{
  "n_kv_head": 9,
  "vocab_size": 32768,
  "norm": "rmsnorm",
  "positions": "learned+rope",
  "init_std_o": 0.00367,
  "init_std_up": 0.0214,
  "optimizer": "ademamix",
  "warmup_steps": 547
}
Each number is 50 + 12 x the weight over its row's rms, rounded and kept within 0 to 99. Layers, rows and columns count from 0. The size before them is the row's rms in percent of the matrix's.

# up: layer 13 MLP up, 1536x576, rms 0.0627, rows 1214-1228, columns 72-143
# down: layer 13 MLP down (transposed), 1536x576, rms 0.0604, rows 1214-1228, columns 72-143
# gate: layer 13 MLP gate, 1536x576, rms 0.0619, rows 1215-1228, columns 72-143
up1214 099:56 48 39 53 54 56 34 38 65 68 51 54 56 55 62 66 52 61 44 37 60 38 58 45 69 51 60 51 38 32 51 45 43 53 56 61 47 54 55 46 37 47 48 51 44 54 40 53 52 60 56 49 50 66 47 59 32 57 66 56 48 60 39 26 41 60 69 45 59 37 67 72
down1214 102:61 48 49 48 29 57 47 48 52 29 35 44 49 69 37 48 32 68 44 36 51 52 42 62 23 57 62 54 42 50 58 46 50 55 54 33 39 57 54 62 40 44 43 40 55 45 65 47 46 45 74 59 60 60 62 42 46 66 50 34 40 47 40 43 40 27 55 39 37 60 47 54
gate1215 108:86 48 65 31 40 61 40 41 47 53 46 65 51 54 66 49 57 68 50 68 61 49 38 29 46 40 58 56 68 52 54 67 32 54 44 57 60 58 49 55 14 56 58 70 65 55 46 46 53 48 55 55 29 35 61 45 60 74 43 55 60 46 40 54 62 58 50 49 60 65 35 42
up1215 107:71 33 54 46 37 55 46 41 42 48 57 36 46 51 60 44 46 48 17 49 38 44 46 46 54 50 54 38 50 53 32 44 63 52 36 46 60 36 55 65 37 35 50 54 40 42 53 58 69 39 67 46 37 47 34 44 60 57 44 48 22 43 50 29 55 54 76 51 42 53 48 42
down1215 109:67 36 43 43 39 35 53 50 56 45 35 62 44 46 65 37 46 57 54 56 50 41 53 38 20 53 52 41 50 35 36 45 41 38 54 38 61 43 49 64 53 40 43 40 62 49 62 66 42 36 60 36 48 58 57 47 46 37 45 48 57 60 67 58 57 34 55 36 39 48 63 65
gate1216 095:42 60 46 65 64 67 27 10 29 27 60 45 48 43 46 57 40 50 46 66 58 50 41 35 67 62 41 37 46 46 58 51 47 49 50 39 71 51 42 39 72 38 50 53 52 32 53 63 42 39 59 68 47 54 45 48 49 60 56 36 51 70 55 35 40 72 33 90 78 51 47 52
up1216 093:22 56 62 53 47 37 46 35 44 32 26 45 63 40 35 36 35 64 25 47 67 33 39 43 66 62 46 45 55 51 66 35 50 44 32 47 42 52 64 44 50 65 38 41 49 51 35 32 30 47 50 45 38 30 43 47 42 65 46 57 53 55 41 20 45 41 74 48 36 47 10 56
down1216 098:26 49 63 75 48 55 65 44 51 54 64 41 45 53 46 52 53 52 47 45 67 84 41 40 40 41 56 26 29 59 61 58 69 64 44 54 80 43 55 48 66 61 34 54 55 38 53 57 37 43 37 49 39 57 62 37 48 26 49 30 55 54 46 61 62 58 56 37 72 67 66 39
gate1217 094:74 60 55 53 50 53 50 37 39 75 45 80 58 53 73 57 39 61 32 46 50 41 46 56 43 54 62 67 55 62 45 56 54 40 45 51 43 52 70 57 56 83 44 40 39 48 71 84 50 32 45 71 46 49 38 28 60 65 74 44 51 49 53 70 44 48 56 27 70 33 56 46
up1217 101:53 38 34 19 49 52 51 54 54 64 54 69 42 52 52 48 50 52 39 62 46 56 37 67 50 34 66 64 48 62 63 41 61 49 38 46 51 37 53 63 41 20 63 47 45 60 74 47 34 33 44 55 62 45 64 58 45 42 51 29 70 38 42 59 51 32 41 37 17 64 52 28
down1217 094:52 36 50 40 47 58 49 66 56 50 57 58 57 47 39 61 52 57 55 62 33 58 42 44 51 72 32 47 20 58 53 53 41 33 45 60 56 55 58 66 48 37 52 62 60 55 57 49 49 64 58 72 48 39 57 39 64 50 69 53 56 64 60 33 52 51 64 47 62 64 21 59
gate1218 099:57 45 22 49 52 80 50 45 08 40 64 49 64 59 44 37 51 55 63 37 47 50 54 72 67 42 31 56 54 50 44 55 53 59 43 40 49 31 66 52 42 59 47 65 62 52 59 57 57 26 66 55 51 58 48 62 44 41 53 54 70 38 59 58 42 61 54 33 51 40 56 45
up1218 100:37 67 48 46 55 42 68 17 42 50 65 41 62 50 69 48 29 60 72 29 39 48 21 71 55 52 69 67 42 35 49 62 29 40 54 65 36 50 43 28 26 56 56 34 73 63 19 61 64 60 45 45 47 68 57 65 43 51 42 33 12 47 41 39 48 37 59 81 49 56 47 70
down1218 099:48 35 51 69 27 59 42 43 42 55 55 55 61 49 37 52 48 57 56 58 39 67 60 51 52 40 53 30 47 38 46 29 54 44 50 34 52 59 69 72 47 59 62 52 39 44 61 42 42 47 55 53 52 49 49 49 41 47 43 21 48 59 69 35 53 68 50 66 49 40 40 71
gate1219 095:69 56 57 37 65 67 49 52 59 43 55 48 67 49 37 38 62 30 50 31 61 35 41 62 47 43 56 63 51 47 69 55 69 50 55 53 65 57 40 45 46 64 57 68 58 53 70 51 70 43 64 55 41 76 51 51 44 45 64 55 54 41 52 33 51 38 43 53 59 49 55 55
up1219 100:72 40 53 64 48 63 41 43 62 57 57 38 42 48 54 52 48 56 66 73 37 59 42 70 56 55 37 61 58 54 40 38 68 36 47 31 63 54 50 47 63 45 41 22 47 36 58 53 37 48 47 60 15 60 45 60 23 46 47 36 44 67 44 64 45 56 54 47 47 40 57 26
down1219 097:48 55 32 19 55 42 64 31 61 42 31 61 52 53 46 62 40 47 63 42 49 65 53 42 37 36 55 47 41 34 33 54 44 60 44 50 64 59 53 49 63 42 47 47 57 36 45 31 41 59 55 31 40 54 27 64 54 38 49 60 45 55 39 54 36 58 50 59 49 61 50 75
gate1220 102:64 59 57 39 48 27 55 54 66 56 26 48 26 71 69 39 38 51 28 49 55 45 50 71 85 62 44 73 75 42 41 41 31 52 52 30 64 32 50 61 79 56 49 47 42 59 34 43 47 63 41 68 25 61 54 41 45 59 52 69 51 53 61 57 51 66 59 49 50 48 43 55
up1220 098:46 23 50 40 34 58 40 38 35 59 56 50 53 53 35 41 43 51 53 30 50 64 40 30 48 67 61 68 55 61 37 51 57 29 38 41 56 46 46 59 38 44 63 52 40 54 42 45 66 46 44 43 59 57 61 54 52 54 48 61 35 54 55 42 57 41 47 46 57 63 77 45
down1220 102:49 54 69 43 41 49 46 64 31 61 56 77 53 67 53 33 45 53 43 34 43 37 39 50 51 51 55 15 47 59 49 31 46 29 66 69 24 73 47 78 35 44 65 50 45 52 48 58 61 47 25 52 42 62 67 64 45 46 28 36 63 30 45 48 69 64 56 46 41 32 48 67
gate1221 100:40 42 42 46 51 40 50 41 38 50 52 51 55 50 61 39 49 24 66 54 57 42 56 52 38 43 68 63 43 48 41 55 34 73 51 61 57 21 68 41 44 59 78 26 30 45 33 43 58 78 41 53 50 38 44 67 59 69 49 63 49 35 39 41 52 36 30 56 45 47 21 38
up1221 107:61 60 49 49 69 62 48 48 43 42 60 56 59 49 45 36 41 45 64 62 50 53 64 45 57 60 26 46 52 44 46 46 38 51 46 38 47 35 26 49 37 17 39 59 28 69 71 42 44 66 77 55 46 60 69 61 38 42 52 74 58 45 44 40 68 42 47 53 60 57 72 49
down1221 101:73 56 54 46 55 36 72 62 41 55 39 59 67 45 51 20 47 42 52 58 42 36 53 47 55 50 50 69 38 43 54 71 43 56 42 59 54 51 20 40 41 68 65 57 70 46 41 48 43 57 58 52 45 39 55 56 58 44 54 60 51 48 64 58 53 54 41 51 62 72 53 57
gate1222 102:53 47 65 71 65 44 65 65 36 25 52 67 47 45 67 34 51 57 35 39 82 43 46 54 45 56 45 56 65 62 67 46 56 56 43 37 43 62 59 36 74 31 60 49 55 46 43 48 74 44 26 53 19 45 49 49 63 56 33 59 59 48 45 48 59 33 68 47 58 50 55 33
up1222 104:55 61 70 34 51 37 50 63 28 41 56 53 56 45 60 59 51 50 27 69 48 59 55 60 51 37 41 51 50 43 23 64 57 52 53 36 63 70 46 44 60 33 63 40 39 47 60 39 57 53 47 40 46 41 41 29 55 39 54 39 67 44 85 72 50 50 47 56 68 68 55 48
down1222 101:63 48 71 46 34 30 50 51 59 38 49 43 64 45 55 44 38 45 42 68 66 42 73 29 50 39 57 37 57 39 64 49 29 39 51 36 46 32 66 54 46 57 33 60 41 74 75 36 49 52 56 60 55 41 44 46 52 56 55 38 38 47 55 42 67 44 49 42 54 52 46 79
gate1223 099:48 40 38 47 40 41 54 69 44 61 63 56 68 29 17 21 44 19 44 34 59 34 46 29 40 65 45 49 49 56 58 29 55 62 53 28 54 53 60 57 53 45 47 55 67 58 32 67 44 61 41 70 47 42 63 31 47 58 45 49 39 47 33 58 44 34 40 47 38 59 43 47
up1223 098:59 59 55 43 42 40 61 45 64 50 26 54 58 52 48 43 61 32 38 41 65 56 52 44 61 24 43 54 51 40 49 68 49 37 60 63 53 63 32 37 58 48 53 46 55 45 44 60 47 19 62 32 46 59 62 59 35 39 52 28 47 52 40 50 45 51 59 42 60 67 64 64
down1223 101:63 53 72 48 38 56 53 75 53 43 55 45 52 85 56 41 38 71 44 51 33 59 57 36 63 44 43 38 50 39 40 43 67 39 49 76 42 57 56 65 37 57 46 50 37 43 39 46 50 53 35 90 61 69 59 39 60 62 72 62 44 38 53 45 53 41 35 37 59 63 67 46
gate1224 100:36 46 38 38 31 30 56 39 65 35 43 32 49 48 48 45 36 45 44 46 58 40 59 40 49 60 64 31 34 48 55 51 49 50 12 36 50 61 69 57 13 58 49 52 35 34 37 55 58 51 36 50 39 48 45 56 38 47 43 40 40 55 48 33 56 47 44 57 50 45 50 53
up1224 102:56 36 42 62 41 36 52 45 37 51 65 58 47 52 38 56 47 65 69 49 32 62 54 71 07 56 44 49 61 57 46 54 36 43 55 52 44 49 21 38 58 48 36 41 52 63 41 47 37 33 63 50 37 54 53 56 18 43 39 52 74 64 52 25 51 59 28 35 45 33 25 74
down1224 103:58 65 46 71 24 55 54 35 54 41 26 40 40 33 53 56 52 27 63 45 56 63 36 52 37 67 60 59 39 72 59 36 43 48 59 50 65 52 58 28 51 49 31 70 68 46 56 40 54 37 70 43 39 55 37 41 33 70 29 67 25 73 43 65 59 49 43 43 48 49 56 40
gate1225 096:28 24 41 41 58 37 43 58 40 50 33 46 37 28 30 51 45 64 55 56 64 56 71 56 32 30 74 58 37 59 57 29 54 39 43 41 48 26 46 40 46 64 27 43 53 63 50 55 43 50 65 47 55 61 39 46 36 34 47 47 47 51 33 65 59 44 56 13 57 53 42 56
up1225 094:54 54 44 51 31 35 48 45 35 61 32 56 20 42 56 37 55 36 73 48 58 41 58 56 56 35 40 53 55 55 38 56 63 57 49 65 54 50 51 28 66 38 53 39 43 48 40 29 36 55 40 47 55 48 58 36 55 63 65 64 76 66 59 30 53 52 59 26 47 55 49 36
down1225 096:41 55 38 46 58 57 45 55 54 42 47 49 55 40 60 44 36 67 54 58 53 49 49 56 50 42 45 52 37 38 62 42 41 50 48 12 43 30 58 40 46 19 58 66 30 59 47 58 70 35 57 57 51 29 35 63 47 44 65 47 52 35 38 54 62 46 58 50 50 51 53 59
gate1226 098:38 29 41 60 77 48 59 28 55 32 54 30 34 34 69 50 51 60 59 40 39 53 64 53 61 61 42 45 27 68 46 48 70 61 32 58 52 39 63 65 39 56 49 65 74 55 63 54 50 37 52 43 84 68 58 36 38 76 55 41 34 45 49 44 45 70 75 40 54 44 27 49
up1226 097:49 58 72 51 59 47 42 68 72 32 35 28 84 52 41 56 24 54 38 45 50 61 48 55 39 40 55 44 54 33 59 47 54 49 41 59 54 36 48 49 19 58 36 42 54 55 28 51 81 56 23 50 41 74 51 87 50 65 59 34 50 74 46 41 55 39 59 46 46 52 54 74
down1226 097:53 33 50 50 40 47 51 30 48 39 38 62 33 65 43 43 30 70 50 48 50 47 37 56 55 45 59 56 48 55 24 52 71 61 64 57 66 48 46 51 84 61 44 71 60 41 36 71 61 38 57 52 47 50 69 32 61 46 40 73 53 49 53 47 54 47 62 37 44 80 47 28
gate1227 094:58 56 38 52 48 53 76 50 18 70 47 51 39 52 53 38 63 37 52 47 50 55 42 56 60 47 63 54 35 46 20 64 42 76 27 52 62 36 60 50 66 44 55 48 55 32 37 54 73 54 62 42 44 63 54 68 66 70 75 55 32 47 31 35 39 47 77 38 23 41 61 52
up1227 108:48 44 61 43 40 27 52 47 63 38 65 49 32 53 62 48 63 68 56 54 42 56 54 65 48 59 44 72 43 51 24 55 62 51 48 65 42 49 51 54 49 70 55 27 65 48 55 51 46 49 43 53 54 46 72 58 42 17 38 40 42 54 59 32 45 47 40 44 47 40 54 51
down1227 106:45 51 52 72 49 43 45 43 61 42 71 56 52 45 63 40 50 66 39 52 29 61 30 58 62 44 40 63 29 46 40 46 55 50 52 69 55 55 39 62 33 66 47 42 74 37 73 47 60 37 54 12 46 49 36 39 40 21 60 61 63 54 26 56 45 59 30 51 39 62 51 14
gate1228 109:46 31 24 48 25 44 46 43 29 54 51 33 45 48 47 22 51 50 49 54 47 16 41 26 44 77 32 41 53 62 48 59 34 33 37 59 58 62 64 53 43 51 31 45 55 57 52 47 53 52 72 52 42 57 69 71 50 45 49 63 54 41 56 51 48 56 40 41 48 51 53 53
up1228 113:49 53 68 36 45 36 53 64 64 45 52 40 38 62 55 54 64 40 52 47 51 59 67 63 49 42 53 60 62 41 53 53 60 70 55 42 46 57 43 46 40 39 34 70 35 52 64 26 33 34 33 51 80 48 56 72 41 44 58 56 22 42 46 42 57 48 49 74 55 36 40 57
down1228 107:44 40 62 27 57 26 55 58 71 59 45 35 57 69 50 53 48 46 48 79 42 50 63 42 54 49 46 58 20 35 52 48 44 52 40 50 43 51 57 47 43 46 31 49 38 71 54 59 48 65 41 86 48 48 57 49 57 38 51 66 48 72 20 69 41 58 47 48 51 77 59 58